Weights of a small transformer language model.
Training: a variant of Muon for these matrices, 5273 steps.
Each number is 500 + 40 x the weight over its row's rms, rounded and kept within 0 to 999. Layers, rows and columns count from 0. Numbers have three digits each. The size before them is the row's rms in percent of the matrix's.

# layer 2 attention value, 128x160, rms 0.187, rows 0-127, columns 80-159
105:442489512506490485414567502537477486492506555554570490511500530512530556476447482533438513542566465532485441473493541503481530522511455562464515469538466407451560635499554443563501485558506461498556494477487531498480530372525457472537534569
100:479568531504550447522477565556524478415526506525508490520472474485572460505460468490420452507487480447546487461495543429461531509511423514538549566532556557509474482506501509468485465475515509464497585577504492510507524569534537450521543437
107:506586511540420438510525481583526468500556487461560516580450501500492486426430487495450459454429524488489519512489589586573438526517550435519497486503515511546460503571465480476516469470503471486556517569540522540481497493526492365506492447
101:487472454444542511510591482479574456513474554503546559482550447492548493442519516429462529527524547547511482496445439464454603481500445443469584522502460476496455476486531451510531521470592509534535494500478529516434402498477502464454475512
101:502516418477487502524498514521443495438513534492445543503501556602448464560425505548525554483414459464463523484448514484544516485537520533504488484469535453461505434577501462485494470480508448483509524484527437548461488516502468416565493401
092:439439568481475523511478495420516542488500510510460492436511491439480498497527516462523482573547478488510488498463514485484539493499467494463512512452492515508521436441505524467578539507471481436554526547432492533522570461437634448465466508
097:456487461521496493460472532512469497496435425485476432484458551554493500531526456464585530587555497522501547491522530459463486468579418505535465496552506545535513515518467485464498530467581527495456465410571462519517478499496520572513545444
100:578503498532435541522469431437501514525504563584525615500444519541477498519512515595497477513445518480383440472448544545539489493517514538460477518530454507443571514544530464469534488436470522466526466547502497448482477423511504480499502452
096:503548522433487515492514495465469534537554494419515498457509504475542446498436518466440512494417536476473497499493491501533527584468528514545506536467480466497505541535580473436524562462472454536512468537461460564472541478493438477500551477
095:504514438601543530507520492549488448488445464582540472498535508477508460468459507524530490463494534435506470457482512569537497460477473476474477460525483498563583494578507482456498530481539517562514534552541529481553522535552489533523428430
107:473595459448438456442464569487496546575477477522501503544443451504548505510464477521494488522456536529418540566512498523505494462501530478474521522527478460480520522422453407581489514499579458517538488454515447475527512524463468523502454509
104:562471500504502495462490436454467463518556438442494500591564508482494505510511511464532579515501550505570513552507469468483515476521533503465553519504439508453507511430527519493466520386506489590396457536459472475550518465537435520496458512
104:451466471499479453492506583554519493507512472491526397557510508453553514528534545508532495528457469454501516529483526511537471488460562432519484512494501497504503481455506479520486422512500538481488446539531511478542474496449459515490540435
095:524493458539536431451535395499463362526548496495524572435491498503424481499514526544518630486503432464487536529541523493494480542514527527537480529464529528496528431516481534497508525500479528461551500483445503456484530584492537511581475439
092:510477519513520514490521402526523523579549572576478422588506497587406514548513506599468503422521499485495460450473576583481462488527441500472476490509424477460488533471539487369476476516480516554472494540477485506457485422468519486497562425
107:451514545521479507504486509413508460582512479509519484491541542510525459487482485470500433390525494585534493507473423506525491555492487475533538603480470458500491488477531457459513549445547516483504463472511501534510606480495414499451521561
098:500520560521527432432460508501468506570470537575484464502573557544548502559477547538489534502461497552453406552519526497549503553501421532501436506509485522501591489540541485506546463469523559518565468479508519443475453460523445508471380492
107:506492533482467501506520476505520549543464477495471551560650506535499472503454460473478508464558413488533525537455544514441529540431559497513550523575500462468494553434576481486557504522484535475524459579520510507435408487504477523525462497
099:467522506469526548538524522566465459523538478501419520545449529511522472455540466514501501446439542485537491419483440551571523529436545510537526535493577517396480465472517506486496502565460457503505564519495482544471488550518497419506495456
097:502514513465574464509518471496455475428552487497471573511473594472466538493476528513418503463531609497547498413486506531463599514505497487458507547467458497504511430514515439529495486474476513520503463517489544529502491540492504474473531441
094:474536498537599458521489492413527493494448523523422489489528587470475523538510514478456509456517480557468490530536529457450539552542497512531477420541522450522521538498538420563485521470442544533522430546531490498373537467520485462499488556
096:579483487464494544458477538542543555469517513480507475484521487499416516454549471505498535496503490488468541527449585508514427475423514492532448448461422509424530585538531543493503447530530510603509503569486484525516475508567486472522496432
090:539513549500540454476449580438489537493450471509527546489545546526489491506440495506488522508519440490442564453539476525529512480433483549429522552555493491539479585520467516499408512527435488573583537435444466521534489446514500537506516447
095:532481437525464465545462459522574544526509467479612526594474500442530520513547503560532432451450499519481466500556526499434497450499509527489566487478536548523504527509526411479485464477521505525543463461545489414531477566469590528449436530
098:556511544517453416477570483440461536484518556458394538477424495536485557498475513525479507469529488474522493481514531434539435504540432515565501525490487505568514462501495511447499477450503475479517489489474561510465525482482476456517555538
104:509487479506473456516471555442421528504511484544436452469437457516552472469532501549555492465463489516533495527533493496443450506478508511550497480517519548459498398521491504522517498482539518532503490497549421463469496499466453526443445507
098:475539433512534445535488492502437563517447434507456471442460544473465450488444500510439436506486559521550485476525484464511511564566485541508448467512596476408550427489541524553507562515504529451498499508539487478503505489538474503468481518
097:525440484467488435498477498497463503499444405524510500513432478557531496480523450430543493453454572480595454493500503459493499448476516547506534487534589569408462465468498457509518469569504547547485488506556544518438516487512489435471512563
105:495465476493501508483487451506524474371513520536496448442486475436471530472505466414539495541475499467486516509507538487551483456550479478498494505462545528453575511448498508516492518442469546496520528578501507444503538507425458494477506522
102:513505427464474561499441441506449489543473514492560533486485526513468512510487495550461496544548518503483466456501490491522494481500485502515449530386474488504565545493528495505484522477486511457530570552518438408535549556534479549489457454
097:516464533524404581486528496454522442477547486512468485549477580452441508539525552504442507519503481508513510505528565499545531534474548514515514566473515451479412519472473526490504512463461463472531469480486504486545546499498454513486453477
113:471481446516509560525498582552447538502583497577498452533561478517456532478517512479583483508515449509472499517472514503509461425534468510519493525489528563519525492488439481524490476481594512529516509435450567465595483513491500553470455473
104:556518483459481570489544495470489451535457487539506488494541537513553445506541572523502503497494490566512473534467589524626488523446430503530471439543485501545507502469505460501522509505489472481511496532517581468502502459546519484407460557
099:439536441529478485470505542461590501478503468569568460456495484522508531402483432448476469506520471516468495477426523541512464502446494469450429484504482486559469501504514484465571520510536510506474577537535537493515457449464504525428535440
110:496533512485520510503459421594472554474503450489509607546528452514441474513413472449471419540560560591545430491502478419593534576474535526462473558526505490539498504502588536498487471547468495536554477556523507469398522502494498449501563528
093:553482542461513508540424464511487504503543504556490463503572515530434535443506423527435495574576473473434468500508501516486492479500525571491404541442479504537538564466545529460511464488529539549441542507500492511547459526474513486448502475
112:498426483496502510500521505453536534534538544537517448484514540456468511476539524535458509447489510513465531451528474519537507556538589498483479464563492405458495502522532381564511474553422506590536540529498421535476540459445559512481510474
084:527482558515489491487539529463574515475448520559479470469472532509540493498524561494546452514514471502449471461520528507558509480518444484509464513457536457544573543517532517463508501512414503438504544539430532507494452501454429524503479551
089:525472467469562444545544551521535535572468517496515545572468459457465530456491481512418484500528477523574471489475514524465461470571504478499557445486516516479422534446475486493524393528470524482447516494469536431457493500468483485456518485
095:531534442539478464481457483543527435565557481597476572486412488446536413530508458473493496511463551503442518457504433539498503495438416475500470575426468549533464551503435521490496521559524519499528495408533496523522506479569495413527542503
108:536495512503422530443419552567516468474553531459485423526435521463530508533479532509513445516487450461418497567466495494498438493477490489480408419513501538478467503562493493474558426530551567530525461482499562451532569500475483515432490465
091:492553461458572515561520529456584576508472537477467538555490571562581511517491482498528518447480548472437554515524461505417508511461471618528515529493501474468425523515554539490517457527447423476503481428533493572490490462469420496505510494
103:397410489460539483459535578460545538481450477549477482512505493467495565434617479502499512464504458473497543493466476553539554433511476423503469498492460506537461488566465518516498520494473468526527525477485502466516480425445550493472579489
101:510513480492499478435508492502481496494563510403573470598566518454492478455554507492535473464475465535472525454508492546439561461552508479414507475535565446525472583549473539475430460519545577542555520499501535495496434537564441447472465576
099:587493503586426578532500481447522475536443511525476464384534483540508495512525486570526441498546443440499437496548525497544480578532444510490408456477455506484454387575463467469508517539501513477458448529509396508521512475516487538485488500
099:534479557459452528451508526502529481511508559399466531578559494606466495481500519456559525531503498482465462494522533460536499596460470520557549544502472448559487544536474426404516539502428519553486519451486509492463490465481495563484503499
091:473592498443472551488477487550471531475514485507480518458448451496521538491563521532534537485506512471475538490471465448442515455488524489515539453525481480467474483520541517549439514477495455499545532456470505547531528504482553532448540477
106:429547541522471448521546464452503407532571468463464503532491537503512538518515483427519539412416489524522478462482501512505474566505447464537566512500513497486496431481431512489461567532363516488500537489464497480545503506474481507463556521
098:578503462484551505500493523550482499475441417457431511512483549527544483505542561573512511509533516520521473523525503560422555472542497528417430539541529503434450603518470521514436500478584502531534468525502506444492514501493515489563469571
103:534416577476509447488493464487461507530448553600455443477469540524528531487531478564488524520489460548501467414489432521521439527552519409501545504518570398472457493536493500486470433535483482495505501564420519462481537523446505533470507437
093:405460540461543539461475504469470522527537468537510497506579546460487516459401475481521571568549474485529485487484458454532517422571506477512557448461458483476547516461474508440468438447562484487458513574487493437462539508493525531482523463
093:499497461555461492555461546540505455475492474516452535505415503507485541530512508534517459411478485503513487451492512442548527466477477499529505415537590431550505493468441512472442503518536494432480554430488501557515540495446540475542469504
098:513457512443472571483500426530530518572488538468424487441530479478439588473507558579521465497528474472505464442479483568447509576536536521529522556441467472413559490563500538547589502481410525551552495530473479484451504529475514505504454520
095:442503517464528408503529582535477480485558463432482478549510530512501477427506510496503555452526455458505492513517546536383469559467480521468561492537513468472462465470497484568449460544567421523563514464524505553387463440427551465602468552
107:493467501443460485574480445480516527527459472518404492534464458508521541509525469491512480546456516447535498515511458480498498490492558502573415555476499509471536473535509645527490467527484537524528457473467494454491486484439501537518547516
095:481525527515564514514562469530527516479491517523446497525477580463483529524536480549467442512493482517512518498516650504488498534521538518491466513514502493576546514484489518502456510489506518450546529513550556492557455511482507494465536448
077:550454523501498547442481546486440468460466517525445488483493510516519485513549513409530517495525459447507545504502482452482561553536503481512570530435547404475519526488583481531511529562507471478507436480498515462453501524565462525493470541
101:529539498521471548476491403416429531542456541500580553477494462512514530537495594602417515546491490533456475517536502554506436554529513439549477553495492516537486469499485515523553451512540520499523484526462553491498510504455563550480449505
100:476469466431510498474507464478567445470490604410453499478516495482495468477529501474471594560559491522526535534488513476497514432474481465478473530481553559483491507462454494483497544511458540494511528436502535510530531515495567411528506516
096:553535508493447493516484493414583474534481476496408519512519465543533512518491503397482464490536484514520514504469483481489522535509498439543472572535453513524559473484473587414538474498496465542496444435566457573503553526451498501547493523
102:519515563454370422549540523475478545507573462467509497521530535458517465583484532461530448417526541490459515495482450499466499497541578485502455530455539494536538550421480470603466433450496495532521447516490540481452530454471523495591537519
093:481529503473542577436488492523483479552552509467471488479497590452498529507640505472539503500407509543570478503553521504520527484512558484494510518581531486501518557489456444500449446492522473501449534516497510523525459458556422500528532564
097:485564477543543485496485512544473510498496436516538543486499593527441500466477509497488468496505573460561495537546534559513487501541457469402544539445560520535548507519544544505406407478544473517538486529494491439562496579488472484515531492
090:500449505501541520541443436472386475480513544448524527534489472507563523508530517501497512450443563560498535481473453447460431495477488546461501443463463525539474416535532551391524519511482500516469452494488540516428494552490529414539477451
113:530531508496485443462526507447453463418475493484481505559508438484502486556475527458522436513505473511547539440446423539473470488532469504530521467494519512505470573447492434556490505531491506532536434507468493481546446479485464536505527491
102:484525497442512455486509484469509502485467539505452535415465535475531544533532437514500481512406504516473574529520492545518507482504465497520543565578492455530526482500486515438529487530462462451519487498480533488550508457588536567531505447
111:456489551513505446514534548531495535517565517517595513567551515532480547471507555534495510440455580592476464525528491510536457518475482508570503552459503495532449537503512443569442527549393430478485514472513518504513455483482474514559494533
098:529559565489428502475541486517518531472472524482498543473610494477475496430435469513558514510492514495543510507510515451645551515506514518578503559499508534479502392454476500563468540476474499498496516491550501419496460511539545579515478518
088:480446496528466537503509519459583479494459464539476496581467457469489575529502455517503532487547605535508504470535591463563554487509456453471512465553523476516537533444533576473480501482539482493424462466473519454457522567462420486471463449
100:497461539514524492509460523559464513506532528462519454420442519489524590554499503507420477473470554485576440471381439488431539395496533467428465459527470534516521465490461441516447489475455516493478521564458492506506507523509502441460518491
110:422436456494485496482567484554450440520449474453534472533526529466499510504458535447564503454549511454490441426502484467509456421460477481544531527519452500535489554549509493406496503531489431536451525543539550465534582492489489505583544496
100:491533515502472486497541530511478547523542475447564540473505473493437448467498556486536476507491507496594472529485534534547473476545439454495475465548508433505478438584511489511476475541513456545506505471435456539461449550503489583500551573
085:437505553493508432544523530512508547496439533468513483528495538451568532493593468458463521466507577541465442570559537511447522546490492549466519565544475495488560449510519453492497410447545451478544537539552469462576509500564480511516504446
106:450534444530550449498460433506529504483479466386519551417546453574445477572473452481484520504488442484524445493536557443551449556540558516479468500496529537517520554559566468541478512485485516472479512432589448477545551535501531481517515478
092:521531541502540461480528433478482536518472523485510498493534569450566527503510469494486525491461541486486530456482493495501469520491446550475493517555512529568475477477494451518496483572482485438538480479460409532511521482596497512451592444
114:556534427505451543491449471540521534526521457504514511580531485473463547477483533468412473460529534532568491479522520489478466477472519435500494445615447512510549495521447508517519507496525425574495565570415503465496482585484467512478493514
096:489564511413516496478562506466481437541524465509541510527468584537500490434481448560521501516557537461373595554469570484483521486514458498476430525530477476546525482516507582486539517497518438454457502425456524539499443542505552381530585454
097:445482505494448546501480503431497526493543407496494507446496469487531533489514422525515449562435491510474525464478525492485556473441521546421518480509503504502463458533450523443505537460420493480442564561528448504487580435452481511471506493
104:511564499559542475442512479554465555460509548448588531498518472537458533538481491423532476507463514465546567436481498513518413492583500498509518544487527508549538409545519540493492495512514486477475471429531465525452495566516501558480458546
101:510555469459483503515470493577565525495495480542492466566485437475443462443582579560503515560576485448466594488549453495525465452535503604579501481497549458542575493499553488475491457460548548484466470462508450468413471465533477440506489516
097:434569523462530460470486507483480533529501519478418516516431471479402480460513508406458434543492478468503489471524544456470511459558493467523469526515508525479499451489491558605559461466516537494431497527459533498485518582493469535477502525
110:481581469507493452465607513494589552536450487551493441554506526552494486482576518541454477520502524551503514489499500475553508470454492524402521460515456574401461538502499490555520456607514558504524455494511465492502493549465532482544464456
091:454526536525501531467455508565489378487480515543501537523565514467553505493534468517481476495509472481463481444434478451474457505497445495470480481482520468467534493444462431499509519482477525461474510507504583455496526431548527504575504511
090:493496432419495489590417516558554542490487480496523483488465577443470561523465462447443497468452481496477518431466467448536459481499476516463520577547476487500453531511480592425566524508443513492457496575478510566509526439485549435483505472
110:518506473545453459555515528460526566495489480490497489610469506533489523455456514471449434493511558591483528529492541483492550470574507411553514503428457512474479466531460459505460544429491523535459540518488461413475445498479456458522475457
106:492510555468523483475511513461552454519437487497503544443466513527483436574572442514528534473479553480548530546552408561503472501447461443493512501454502512533507513553502477507548507486525479466552466444448466551538452536509560510539502471
102:485506492482505462503472518536508489497488403551451491513514496531571552443522553537599455483439570562481582472479472405475510482539547450449519486567526502477441489521467427472469502577470491546504524510411461466512519545515474509517516447
115:489536566482577525502557470498569489532483528452513468481449530536552535462524500509512479557473416540533499495539480548500523527509487472436484465517538487512550453477462468462463526514560462532481503481477528551586547466507508441424473469
093:441512456507435484425509446417553522483529495576488535437511460574558482499414553437556555540504489455458503535481519497504543570509467536461507466522543452539530444514499522498482489554473452480543530571521538557522531514569512491516402488
111:520451479511486468499432523549494483532533533521577477588471461489535556445584476598520493484487561486440575522529563516479487462447472490477506464448503573465539528538465507494452494508523510504540421647518497527507495503494513503520499539
092:576562402545485537481444469496532521452493491521557530594476456554493547533528526523485484526448499514533489504559476484512513491472533422544421420518449445514443509489565520523478518485466505456463551473486463513507530469513562549519489501
097:432581542533534512511447463514499474458421532395537535445537551454527507533484507482522539488424441479471521535447533515522468463543507461576478572505471479502491481434462522464531510516452459471516509464566522534508538439525542516464528596
092:474509490441530526506499471469474453475527526525588477564530493530462466495463531505502572538494506402501513507463477476500557569511477547510442493502464583582550535546509473513500535453544447600460505488530568566474472449507475468370517458
103:547474476493522563552519431505431471541503473516452413485483535460532520466462429480466489495491498518432456545474580475385534552461535548507470552490555519505489551456475503444445520526484530507493517515613473412569530520501474443503498444
103:479565560517467539545458479458442503538529498460498451500518481504512479482498473490431500502465540525541479520442433466508496450477511412530518429500413515461594540475460534545446489504508534432459525464474438564580535496500509492478497469
102:612464483534547540510414507463556500468502527556516565474483548477431506537426522501502481466536484484432466469486558492519516422532547492545510451444502553556479497496459504518546435455468500467471548493460542515518447560497504490455538565
106:426527524407434461500548450474552515555423501505554438492560511552457427452512488438520444504447523444538507494489499548442427425577442432430527523501460534509518528535524469466482525549459497582487435560448547484515548527518505496463442450
112:455517465478576514530400500533549475523520513501565465490504506520532551507466405476493499516441554574522485482554477446468500516448513460496442474554478516510524557573547488538422536475438605477496475560504473518498510477463456472488456569
097:538489523516532527472500462541495570455510554458461476516558502521546463517507538519497460498481563406528462460506506513512437513534537515542474476488565544546488516447448544451482530520535452516523571502445539527497518516562444529488575517
102:446485519484553517472566530554530552549448510466501520519545616464470534470489465496460487590416439480509511522473514458471549475525495479557488450537465450449569456462474507503446504519581550484453478577506480506488545456530502548523411439
095:431454554493557489510514517493481621478468477528485446500581564461461490457475593434494542577446515511452505513508555523519506557512465550483524523529469510522479451491494432461451472497534477484564509494491499444539461461531503564535517470
098:500502485465478557507571525495589468514437531493490499512516536433432453472513517512461521439542557530507409516519462475514560585517472525461499480568497537521527438591445496536476484458478494392532527467442482508513509575458508495492505485
105:513519439614511494482528480464529509506525446518493504546521404547485524564547496564529523488574482460537517541540527431500507482513464466468505447490546473516471514491504529566550530531505438504509523516439517509478529546457524451505499498
091:398560502462498516550460422496442504434493477530449425460476510513521515570487550532466518498550524485529512513392520471464543502474537452472492472491630470447472560531532460511504418496503546490491406550520480519499580534498513460426466475
111:529496523489471563547555413517476413453501513511477505473510477521545531573436527492471464461513499529523546496525505545516482465412588503469518529472556478489502500470489457564526518536484479521494472468500422523533483497539502528564504531
089:494420508525470440493510456432513494501480506501503478497579509489467543453467459528519490507557387473412482475507431456466555584530468507450543501485472526581536530521423499487497459527530546434439506511512458434458544498533477475503467581
109:515548476459550515510478592487467489528513575471486432459450547484535431507524521451404529536483512482554511518574469464429430507526452473538447527464481541520542486464433504610561516576511550484471578503445461526502545464516554537524519438
104:472457522445490619525457492433487508470482475444520507446514514478504495511412459443510510453561464510548469523466532514502576535527500494539450535463504531538524468570486455526434491516458527500528532460579488484564426439459505476546549436
089:478551509478498517516507552504458501491547501479508441540566508504484503506479533516478450463504541509518421468476500433457489412525546512539395488503524474520470492509512527567518459491521451516562515481545508557514507468563523438490499418
084:465536489530486480546526495460524484521476514532427595502504470527554528565475518537501558555547509419463526578473523545450456494491513573522524547530535563524453505497474493528570481493534455500544485494544531557494535489546548486520505509
100:500470510503483457500502488539508466453507478556468572483532557508490457517419457500545509471463439551528513439520505519516452502441469476509503574515444436476488525483495438424562540555480511493480550429479422597574477483525485480538519538
108:480499507534446511513485440465444439484505461465456509475476527496504545505465477487500486512518413506469525425383463488532587506517459528454420479524457396472488503501463461418542417463515535464551489506490501509567464451480491517552469489
092:507487492402544440535511584527521478438514571499428525431502498438576493478519425454518524537435511484451535520517524470526507506448516464551503471547503556524534511543473517490487506463519492532509469511490468505507425491545549527381504484
123:510497430574464544509534436551475517476520438573530477567501399506487470421551510542424477419566565509467531418487507504466579464483504593459484455518488466539441463583530492451520536492541501531498463544488517472517507519496474418472493509
092:542527510460532509524465547454513417474478459432513536479508551476591501475487520481439570518430487487563533553454473545472477468496528499478422500456495506514472500523453440520555480553499537483522609498486520580529537504495520523502511403
098:547520489494550475540480480442481423491493477524513454465538473531446540462416590435510530466434522533438570523481577469486490468511503566481571533538488586475471499515436415457532495597528493488521539480522518424513543540427526453511496489
103:488514504478460468439516466501510597500513506419611522487501472534526509575477556491595510542479497539532490499536441515517528515463532473471482372534467472477564494474518478497443494469486504506538481420573487566454539425552515487506462475
096:504467420615436466439577481510438471514472483395587606551515471473565573440516536535522558514510526479463516480513506548495515460473511556481512520529470563461485510503504483414552482490535525488536474499538492457440398523480494519460470499
100:472491506523522561492516493494441541471462511525539478509441508517434457499585548441465520406563525477404412487543534486580502522511406520551534473481539538463572506507481442523589451514547515445515491495503509475434466541556465459539539547
111:466482508522548447525445491484518511470549491504583524535579469544517524495534524458548499557489613493547400450488501465532501439490544507486463461437486539511485519575553579493464504455450543453491499532510495492466423532443503468512495543
097:513529541529447483476532456512521522461526496467464515475555522580509448486498457486500495547410479488524481567493452479436595534469557534529455473451529482472469456507482455475453472529501583505508517484527446480501542475530443561454532545
102:535487429504514501531539491420460371546527524542489526479504511545495481428429423436529535546524552521425466434500506434493543497459497548543500567521531465421525542508528518410478451494490457539493464491558511544527466520494546487494524449
094:486519474483480468452504504507509536455493422513502485525471563478565503475526521521503512572501519463432495545485526441476485478477484530440494482584441536418514532504472532513594517547482481568471520532431520399539497542538475475564485482
116:489455511539515455516486521524501485399392485467480499500520425491549508529505519478484486492506442482492455505520510517491527449473514511511451520512489493492465619461524504467512506458541469517515486547539612523483450488519542468480513421
091:520480512469631556537491494526574515613438487498508538470538520488535494473536521461494509519610509493505518480515503505480538510513550512500521514460473500537527450539569504534535476455499464423497480506538495445573542544482498563506443519
102:556556529494540477487508564439477565499540458476435542537464549493539516460506494462445517496539498492434502544531514539483526580495518490544513517413546536445490474457449555473524422538530493506500479529541490490598493604573497522602446469
104:503500421435480532490508565523553450522484529497506417512510484479472428441478519532476493537505491491512539496456447514486530441520466517474488440476486467459469475606511529549438504454487482531572558485484487456568503538525527514583570498
100:426461516401516545510535458532501503463623510528417452503464514551523534497563496477469536557445489513488486544490497454437549580493493494452482525495505543474531518511475525525472506464567550505560529533545489508558492476511494512464506507